{
  "hidden_size": 96,
  "num_key_value_heads": 3,
  "vocab_size": 4096,
  "norm": "rmsnorm",
  "positions": "rope",
  "rope_fraction": 0.5,
  "qk_norm": true,
  "init_std_qkv": 0.0607,
  "init_std_down": 0.00759,
  "optimizer": "adamw",
  "learning_rate": 0.00421,
  "lr_mult_qkv": 0.4,
  "dataset": "wikipedia_en"
}
Each number is 128 + 24 x the weight over its row's rms, rounded and kept within 0 to 255. Layers, rows and columns count from 0. Numbers have three digits each. The size before them is the row's rms in percent of the matrix's.

# layer 3 attention query, 96x96, rms 0.119, rows 0-31, columns 0-95
086:139150162129158085130133176137150138129098129179124116117137072164120111102135121123157091151146163176133134159153103091140112089139151111123143139145154125118118136142135151139107133123150123097131103123123150128130125174098147149146147099186089122133117145097122116127139068138175108091
099:128145161137132137150087117128183156162178137138153090108138127105121105070111087106115126103097162141137133110169163119117155131117166095141115132116080163182156103133147185113123127109128126094137132115129109111147143140132131178143139170133130137129152126112123147135098115109117137094
095:087126071148112140123079117109135116155106112093105194117145180116139127155123126103107154185111154134127149136117148102167136158120137123124101128133116140116145091118110147147095137108146155161144107172118123137111092129125124094136144080090117128101130100137126140096135112164174132116
090:103110115121126085129163124144104110132140180131100131102138150128130152130141115137107134154102126111120176165143128110155119119189155090114123130104121144146138148129085086158127105146095184160130093091130144156094085193121103112130108079086135139139142109132125128130108138142121135117
100:126160138153088138124152158166132135151120117127149141142143141089152121105125137111126131120106140095173131117106118096149158154101139096140152171133099159132188129196131159158112121124115130086116112133108143128136119133171152121115085159129130111101181110149134128130085066127140115104
102:096126158136127050144119121120102110129142139164114120126149107131115145143117138158146141133152095165102125103140126146125127139151113155161131130152179090162076094125129096112136111083134113141157153103172172136148146116140155146139143146115095128131065164118132113095109157128111093122
111:133164120145091138116080114147173138120153085117112124150122140144128119060164110154138124119125122125105094056175162131111125123100126094141139144139146106103152141134148154100109120121099130147161133172118127119180143139148133102097136130092100120136144115157125102114159076126123143141
097:125106165137098100179122131102086109155144186152120141108143147119124152138121162109169142120095130143105129133108131119139153127153154116170088100119142075168076105119106127126119124136096145135146095094175147153135091112126159145123153126144159093100108136106129128139133161154149124162
121:157170135127109126130052086115146167146158134103129121133117150155120108082123099130092106153102120121093170115157166108121113119085132112129111166122133135137158156126117174105145085144136117101120096117145130130115126120102128133154151119115156163126156116150085113097144150097122178109
094:147117119114125081131112150137132098078133140107127073142131124185173127145123136182124121118156092114127153128152096160120096081159121105130155117128187067157080139138136112113144107120141148162169105136132123133089143132143140129127138127115118099166119155123164116119108153126119134117
092:155100138144140100116137155156060127100103139101165126126115136148114134177136151141139137054103107111149156114127104135113119112099100156127117123126107054147106113098116102126101140130122153132116128134134110104147083130144113098104142133159134078140095160173148111143103119120144108110
102:089114126174117116058137120136099177139106144133136117107123127154116129118131138117093157135166132123150140156136117131123117156106078131136115102128098120113177116116114120150130117128089153110085143089088150124083097116141079117138151086148126134124147145171133148101116107102172140087
084:137180092135069092090146150132149129175099109172119102124134137100142127090107143137124145116138163128137121091150140107132148169146129115174145163117135127142156120148126137148148121126146141101148139109168129094110113155157133103141126114085119113104154101168158100183126099119121096150
099:126144146118126072127120129140151102141145156161045149122143130126113132103102139154132083153110124137086137119151121112130108136147125093118160134141168089123107120125116114128088086106134124136135119133161150152153159134184125137094121126139138113158114107111138102124107123200083097148
091:118103157166115160104141153166145145094103151110177148128118118112155105118122115117085120109127130092149126095125124104155134118114117146130127116129105123104139145153156129099115164115077125107043133117110160122134103109143122146169139142177145103107152133121138130103124051137118153121
099:079111099139152128135131119111142098163134141131111147159152156126154108125109128117132131129143118162126135130141118097118085154151087153088181123112132119075115057085145094144130108105139149195108157127125127117137131157127112153124125100121140119108096112151153133125141141182157103163
104:133118161107152115130108157153128135098127098089100176158145111105134107118133131127149128160068122142138124089091140113166131127137136152147141124149144118122128131141163108084103169133122131139112089164098144147169123061134155125114105145111130119117067142157124098074130101139124144158
106:146110129090163132107134142162098127106155126108137155130132115142146135136129072129125135197080117132135107117147136099126116134159125083112114157152111129118147130124123121120083055129106158121095121143101118189103073145151132112103127106084146143119092136140121112106127101156138133103
101:119129105129169153163121076093141106123119160110100166071154148100091140141114126101154110109155139115120103136118148094092124091141133139110090106123085168110098130102113141124126130170148095164141111153133093105096106125115084144125141127137159148120148119089114182147118152137130140141
095:106155108143115121174143123114128099136085139149120133129156162104104116150106108097124137106146133119116134145159145111122101116138137125115134142102129138134116118124118148123132119126153116146104121122150116111137111164056102126150164116178147108087172089104115159210163074114144105165
124:127116112146084153131166117109107111147115133128113174144158135121124095116122156155150126156118087154101171151102099122132113132101104168148116151124087151089140134137122137153141123127113076104117111092097141140143188121146130153155171166131134149117129109183135133120131158118189151126
090:087083125159136139123118126121120116164084139118134163116159127093116121081121143107141147110123142107137103102111139082140148134141133138122109088124120140116124077105153074137128118132125109158096114094103121113109128107117108103153141091093150118060159144115111177082156094123117151150
086:168117133115075179142118136135151156107132089079144143166124143126173102141140138114107126115115132103122098107111143143156149120109138135167113139120125124152142150139136171082142198125074162113112124155124128127171111096097148113117130156122154136124129131139125077159165134113142150156
092:168125109113139139166129113099136099153172136125129121120121155127125150135115136109176122129140116140120092153150119114101138136106145106138144120107097133139126115135065164145154123147162134115153147122149115137144141180140144175101145148126114159124116098102154153208108195142135084111
094:117075146115174160146095156118113132126164160101160138121129137139136123145112096093127120141105123117143109146125148166103114116114144105098129097107088119129120143132112141076128159139083175161103134150152122119133084134128134165118168128180154154147112146104134204133121116132117144109
109:177136115147125149123117089086116126162154115145111114095102137130098158098120125089146108103097125101113093110139148130072129158102121118157099116108068107109140109160101169140131137151139091100183112117141127156108150140145132156124149133128167159148149094085151152145118145134133104127
096:155094170111080087134155152109078133121150145131130156136138132103149153108132113122125124100120151118115147119139144114140132123164148122187080117140116110162113117123134148115115157158097182104128088119145127163112078122081120118138154116108161146120105128102099076116147146122153154165
086:158078117092079172138141147124180146098147082093152131137125140114160091125128108123097114135161185080086105118119105153151134123126140135115141139133148134164116108108102168096135176106108147159104116159120124120138119113102114092123125160119141139132113129132140096145131168101104118146
092:131126142127141169122104108163158140128137127110131142120102109126145108080138112099136146128112112103156114106122142090113121143094101146131173102124092155064171170141205148141123124116103110111094119145080118088125155122166107140128096119155116130149110128128135137084100083129135137129
096:114133098124074121119142153127190135135154108132162105170105131120134115085145068125105160132152151099132105085162132136118139170095113106146169164118117122110146086130145192113132130099129123134148142134091120142145139177123134139111130132160106116130142087157148114149137117101130103112
098:148205067107153092109174137142117102105098138127097126106129133134137143156156101156123111084165135107108121115134116128125122078148138122113111133109151176138123147114124147140138120163153138153130117150160096124078120162094103101101131112109143131120166091123124148164134092109128113145
089:106107150115143159148121079128144148094169134096171168168135143123150099164143122134151126138108107127104114127087139163149125101095131130100102134117112147109115149125098164094128154130092155153138118164130092170172107116119137117086120139145122154140104136137110159130126143113128207123
# layer 3 attention key, 96x96, rms 0.105, rows 0-31, columns 0-95
098:152110077114153125154100074144160086135125098138113130085128145111136137144118136111123166150110097099142086095116159156150146082092132123107124108094138109101082141087136092096126128141123113132137130136162103138176147113144116096104115130132132108153124139101091122131124166126110178159
107:094106109102105148162105133094172079134104116139140134167149117114159160153148145090117155131127143133139140168129123118124114133153130109127140079144171115121080148125152092108109152095161126141137109119141156150144154092133143096121112143116125086128128138125153094118120159153119190186
100:134150111153110159077127194124115129182101088136091145116135114097135167144145145100152155087124155180150136168119125155116131174130122128157159099151122142122116101107156090105100157106135105148126126149129124149162144150103132089142136119106147118104100126139150135153134092138161138147
104:138135122111159116163139090165141177129137134116113137106152154112125109122125113146146117123111161134134123141128142116147146117129138121128115143155097161133152151152113151156122132113165144144097119170156104115110070085112189133101115139129140140067094124095063140137148088181129124097
119:105121168114089160115138150136102131130114105125156135156139114102147134090119092118128113106141167160147139115127121074135141158135139136172179137158107145153145072158134164146147154095128138104154157144093126158165164140158150128094141142105124163101143096126165084142097123145138124127
111:109153081160148090111085093098179128137127109160117145164117162123152104126153147141092136149116114138128132080161138137160133123124085129105107128093143098103115143150117098116136110097146095110107145123151141132109120108129173149174145142110117082157114173118120130109174161150147124125
090:157160091105117156086177143107124115117131140155125133121150151168158131143165137139131104088145131157118160122153126154130132107163122128100107149151130116090118111153185138137071100127152140145132132204108163090108113136107136110160126156114151128145134137115132112108125082124127143082
097:116095096154135140118113109153122133194134150114119139125165127109151162157146196104150141118133116124146138135138148103143165134114098153151122133140154106129133118134061129154144144115166098109129151088133124130108102088151175113122120136105129094100144153110134158106161181143162099116
100:137147095119162118078110116145131124164100135147109166117134112107181169195150160169150140118132093141095095146120110128128132131141125150112094119153129120104130165132082089096125093128113101127104142080148167104128139134122097105109164105145118092141128143144126145139115107109165152139
081:097133134104114144127106132164121142132106099143133122164171147137101119107144120126148179113098147125125120141143089122111128162101098101100128119147120157096115184157136104105103099159135117129138150157169170150127119124165133102136178130146136082138155125105104150160085086176120145154
098:083140139105131115147123150158131105142141123121098129123114171107127108167110113133128122136112158129134145131134163087141128110140166108109088108110098156120150114144108140117152133123140165173118051177112104127149075140133096112098155135079131171116127118109124144110181115142135088111
110:130105116077107146139112116113145110123163143145148131139117110153124149085123092108107102148136118112129150117109138093113109101149120091142127140104109128149133143156100163134184117148088106070145137066130136171098136156158107143131134110137126140151159101132143115121073196126122112108
109:094085169143133147066118187113086119135119140138145101078133112134093162174119119150091121079114118140092139124161100138131134122130119130115112114145123128120136133121159125135086111128154150096134156149128162110098125126089091128111111123107131136108175169111095144109093120140121093120
125:125140151142145134143105052128126128143125128124111143110156168175128147109126146103143115141101143090110138118168147107140139112125128117123124152153155106109128161148097145119108148083136111097105114134110118135135121081167172145140090189150140135111095089107103117070149118166144148105
107:115104148121091155100140209125063154116109126109161124135103126137123112147111100152082081097155155150125159140152086115156128147132161156169124107142110141156134104148115164122142162099103144111130129136077138125113113133128131118123147129102119145088131119121161079118116145127150118135
114:116153129140114128139105137141115149133105154114126136131160199155127134159117131108169093161118098151107148133131132136133155134144119115113093157110119096119115125167095128155117122118126119150082128156117189098155082142127141155189113123147121086120136129154141136119185141188147108110
110:125113104099099108116175143142160104097110144119104139187159132131150106097155127160109134126123143125182119112125116129138089129109148139139128149154157112115102111135142122102097121104117158133080106170111099133116106118126152112128122143113170125108068144109125128100214121132167123121
106:153123142115114111078133141158142156131118127143156151129135125157126137120128109053148138137126141122131137148123158106143125131155155132128125183117154092125147093099133138113103138142123146115075073131095078118128078144164122123155114120135148134100063109121184158133139137139152162120
114:190152074144139128165167078158109142168137149110097129088097135114109129115107151139183126140166125109128069133122111116102138115140137123149140107134137130156152124087095127119153173166161096193147116108131085142132111138118124111145120122121117131110117118126135160141112115120127144129
105:121140088153141152161171140168102138150121125151161106109109097132067144142128129141129112135190144120098130168114118139151157148140129139142099107144122154142124117127100125126126155142170120167150149128112145091108066134097130145116150127114103130085157094124091134178142103150158101147
101:106084128131130132095113142095155109143148126166108135137135118144124149074149099106129134120148151183096132159186120090097114155136112105119123132157123153099146140096146109146136129136131122121145141103142140176135126125123142171106137147126138092125124130120121150154134056141097048119
094:113112070184118143139133158083133086191152110128130124114106139106091114143124139146133124150155144149125133120148109119142119115155112124147119106147113137138129077157114114124097114150132138165125113098101126163094089134110147143152141094073173097088160159122142126116167154110144105130
105:097063166083089124083160195137090146104079116116164135135164112133156130161158136145096129062132152136138131145139104131134143150122137171142126126155120133129127144131160137139103124115138142118149119139157142105103138107131103079082135135137113154116152107130115111141106146136153132130
091:128140158161158099108133085150105162182100160132131133100150100144144142140123152113183146112108121126112084125154135095113159148129118121100140116111143108145165136126116139130116137150145102118181150133161139129179132128141104146115128150159076151152122129151156170161078108135146090111
099:148141126085114120129142103184086170153102135116143146163130127151134087114148131127156131183156138112137116153077146132133141125120161144142153143127167146168149122111109147095189185123112111121142099107133113120143095128175157119110151146165130143117104111131175137134121138093132142114
114:114129145145138153118134114129138153202122137128144112091113116142106156119140141094180145132143132101124101123166112100093154120121095109103151117118126115134150118122103180118109131147132062143183158111121114132118175123162110146105118146133111165136120120112151160163066151134129117093
113:114049129107114156071143157115098128188125129128153147142137103147109160154133150112105149076151125087163119149121091109136131143136129152149120127145111111120129112106128149168113127124137154121128136101137114149086114094157131102123075140126107143082140107121107162125145166099138152110
110:098090116112103139094155139140058135110093109107170111095153125158144128180132129167090143072115133118130142169115111156137122134137141123136125135166145121164117134130110144139113120157129157143117115135164153148099095119117133089077101101162120151124177135123115099133088115128143149126
090:131114135098105168097146168122148138118121141120105151157098137150157112092145101157160111155173155149127124116147094098122108127111134105107144119104109149089126120181144150134120138158101108121078139158113139127144150185187143120164159138142156124124099102121175102131134087134152141123
113:079106134124123158106140172129133133126076121110164116137130123163109123176130104163118125103144146126095162122124106160165139138124122120098105132122116129116118103178135155146094112174134176111119157173107179106110114167120118140129122120137126150139166139141112122131090100158182088119
112:165139072153146120175167135137095137092123149117113113083131134090127131119086119124121110123152095120103106117104112139103123112120147142120107114107122160161134119056121119124146136163156141184139137123119100119137121138095090115168110132118101158106161128101096165154137123113082155139
099:170170117118097094139179087187129165070126122092131152154136136120169107104165123129172136134119123120144113140064151134144132128121146167141129154119143100124122113151148126136166137137135138178151113148125094106164106119161154098118138127148138139145110119137142131149121117099131174135
# layer 3 attention value, 96x96, rms 0.112, rows 0-1, columns 0-95
086:149166117151102106131105134081149086119118143132127139162161142148111109191139133123153150156122133157105113129137123123107104140129162194129123095106123130123097070097110095101122166115121145140109135107140137090148102146108112125127137120125160137127151105139177119149168134098177122172
093:103125133107145151125181117132119152113178152119142180124117086098148085147130097130112131158132138152121121131085103106154133179149157111124160099161125117162156101094116120110113132124120177163094117160113097148141110124091132105089112102134094179130108140153138140140119152141106135147
# layer 3 attention output (transposed), 96x96, rms 0.273, rows 0-1, columns 0-95
087:117133122128127116107174119150109135092165135124073146083120148113137130100139122161113141165125100122125095084090112178143153108128114127153173174118135125168117129122103118091126130128110186139126109133117132163120126159176085102098130104121160092128117153113132132145090136168142106116
093:126169132171125139130096147147091154117121116162107072122115153151129113131165138158147149124098086124135129074157142133082132109100116170133159159097146102139096133123116113140138131074138098104134174122155144146137144127155141148097140132129151116092142132101133168191143101121139125138